Weights of a small GPT-style language model, trained from scratch on English Wikipedia: 3 heads of 64.
Each number is 128 + 24 x the weight over its row's rms, rounded and kept within 0 to 255. Layers, rows and columns count from 0. Numbers have three digits each. The size before them is the row's rms in percent of the matrix's.

# layer 2 MLP down (transposed), 640x192, rms 0.194, rows 581-590, columns 0-95
098:151120152092111124125143123088095159146104103110129143138170107119124119113114162159109158121133158139133123146142144131163147137169137140147165105085105084084141148121108122089111130136129137135160119117111122130137127105136099154148139141106140107156139172143109133121173193123172137109
101:118113130155123109114154157133102138069170140078094124122109113167116129109146083141114135088157099128122139126123139144167099117138085138104107126117118152074105148079115120143109130133151138113185082130116104110139105100135119111124121133135132133124148194164132115123134110096118131117
101:111128108103110122073136143138112143148153121095139068139143146104117148150131151120110158081098130122147139155120138126112096140130118136141130124112096127131125157127121074102136129096150133131209115138105121075113121121152094120129136122165125150121113159121146163178121125120118103129
093:166111126155161103176108100143136116136120150120102104136133132168103123152142107114164108147122152097137120142129136059112108131130158127135173136150127086126104090103137154168069130134117132127144101089131082112139142122089119149166162123091123153123122177133152128106164124116110132098
109:141151112155105128148149160152146142107155111146148154178176130096106146128130141097145133133146143127089116088103161138123118126129148140164078159148135167150134134132168146103123150139142170139123134148147113107105115109138160155124114136100100119120118110116130138141131137127146111127
099:134134132107124122133137121113150112084125140092127135106113137111124117086190082132127127165138141070135155149112064160124119127142124118100093111143117155141143145152113164123148116123102138131120178135147090147131121132105122128102128153117113108139139171107152087151130165150108094127
105:123134104141140100095125114144116106152119129116114123150105132113129057135109092121090131138153116124151119137126100117085108102144111117140148153124140125107112129115165157099059118128138081129169144104107117108133133126104125146159145093124159148128117137089123142095082159110112121139
099:129127111137103118143127148141119142126129115129132130139111125102138127111110095156102121185104144103125121121158144140152144127102145162117108101118137158132164135164101173116149126142110127168163145132127121109145108104106118095100111158128087134162111135101151144102099149156155089098
099:121130112159142078121144157147093120153151082157120152132180144156150101123122094135141147120142062091109111142165127108108126167142107136094138143157082119154106098118126104157104161157133105151158065134121144074123084130110105130134148102143115139147096134153109080115125150149101110109
104:145133108102128145104117127132183121162090175154080095114131090149073143156111119130128140133126110124138142116100141109132142148111096146182125148091139094119125143132151125094126140174119116151117161132149123164138089096085118131126147137117140144078163099155132084104087101136079115117
# layer 2 MLP gate, 640x192, rms 0.177, rows 582-591, columns 0-95
096:102190142133155207129103137095116148138188150120143112106117114142160161086091149121079133135137105142141123163089138149069125132142145118131133133093115083172139149109106102134119125108149119115130139124106127123159140122151174116131167139128120106096136116110103137124141143121138111102
100:116119155150126131127102128104064182094156101150156129129144096105092184159113131113126112102109142172102150120119121086140175136146109074131187133126121141134156107129158127149118119141117135098157097116159119096161121133132109148160129156163125084155058100113166121095114116142087129158
092:169128105155127158103141131138142123105160112154082133166189153102114148160160072124144131119154131084137133128138117141119159075162139121101169144154116140123127154127136175150157095112134099164128134112125117199140106153135077131146148135118142114094141118116137156111123132080124150149
105:165118168118100104072131094144121159131153163097109134116115156133136119155155142180120166103139127127139116101123096091145115114107125101106152066153204127113173155113107156115127138078118135154121125115107128111117130157147158152143123131139135147097128122104126122145117113181088126148
099:147144137142165116127151140076140146112101142143089115156117096105159150141128128158163105132102150149079146151103089196133146061129118112119080139109110129159139164170104110147132138110130140139139147147166168127091191108088133120122144124125140129101131113166096126170156125125158135106
108:078034133115131088126122124145134148147105137126123091141122136094140080104167105149104112113098068092132113121134111122115151119137157078132105156150120165138126124131106117144120133078129137128139134146119148138134123096136146137142124103154112135091101102108131120131096150108132117133
097:111133149115115138179108134106082134125163157138094132161129129142093111151106090099127098102131134147087141135116127154117161113115128150120166124127129131126097112133123159135105133136117107148127125105115177150114115079094137110111117085148092123127131164119133157095100103105126139068
106:149130146125105123148100130102114097113095123137133161086157125124135124091101130124132111160138129153114093118130200137128112104090116159117150109137126139128138163125085129124093155098124122148170144125115128089098143101150084179130124060098112140112146130170125130154104132139089140097
092:125121160128160115094127140171113176120170152136104105144085153123164130139118123122140157159074132139127129141076101114119127118152102101127120095130139116116153134102140134182179107140096100124086115133125110113151103116118155146133156105110099122154147084158130087124084141105139134121
102:193125096063127123126125127127133106125161124140120115113143158118153128122159111123131093086129112147075140129122119173093163153111115098118137123146122168106117155140114147135117130124098127131080146101140180090104139087101159163133078089105168125119132119125156082125128073136130141096
# layer 2 MLP up, 640x192, rms 0.172, rows 582-590, columns 0-95
104:076142112123108108099112135150141137063128158163093139129126156112115123095112110101141125142166102120139143136098136111119132160100159108095148165135062146161117102108139142131137093182136129133178107121132156131123123138151111111137154141122153147113130155119154125153111111144119090101
095:128125145115118132132138127088120101139136115129147130146115147121112110158135105093112164139115129172098144148125112119140144153123119135106156127111124142126156127108118115111094161111161152159134130125117153103093144142156094147133104171043085116145078095125149142112092142122082135090
090:096099171137122117154139117104151130116111172109134185160112118153109125133155168098168123122180121141157157127133185122165144163077105142108108084074114133107135121131119110112157127106118128132135163126105166182092078145148139095124117151124133130153095112131184107152147141181150134104
107:119140095121143116140086127184142156161115126123136173138116138115165140120114107122130128128131152129140112147203102106102149143128136155158121112156134117142150121131091155172120083137142127134114130143119101124181159113143118173120154139111160114104155122142109100103129117123146165123
100:110115145145125129103117124157130118149111153133102132104133130123173095104118082131123149113119149131134133119119129162074132128144136100132134147102101148107144155131147125099110101146158167082136093149161114100130150170116130145130149155140098128153159148108127111127098151167182083145
109:084081108138178129095134147156144126161103156102103102116123162138181096142093083126117163139118090132143120164131113128100157122115151090127110185146133121157100131137152139113050126105119146113127124121109103133110146105098144151147119133117109146102127174144098078114103166120097124128
099:142165091099116166117105103114125117111133140113150131117108097124135139120093156107156158108132113136101099139073118101162116134153114132083141119156149134135148142128099156103092131170118106135121153146134123135133131139153136161088157166107117124113109163106192153092188155106179145117
098:123172082076071144124093143164126128154138153114117126084086123147109084123124115129154139126121141104093101136143114135131131102122095112098157112121112146103145131104101090140115123098121116134123119107168125117108119108147123086117138145141138171171155150136153133144136150133105131128
108:112126140162131106096137135105097118134115097148157176128107121126164161083108133107124108141142082141120126128097087145142147102172132089112110133129142121134160087148133100136133077146145115123145100151137107094150075128118123137138155112117117153118123173132169109144153140169123127094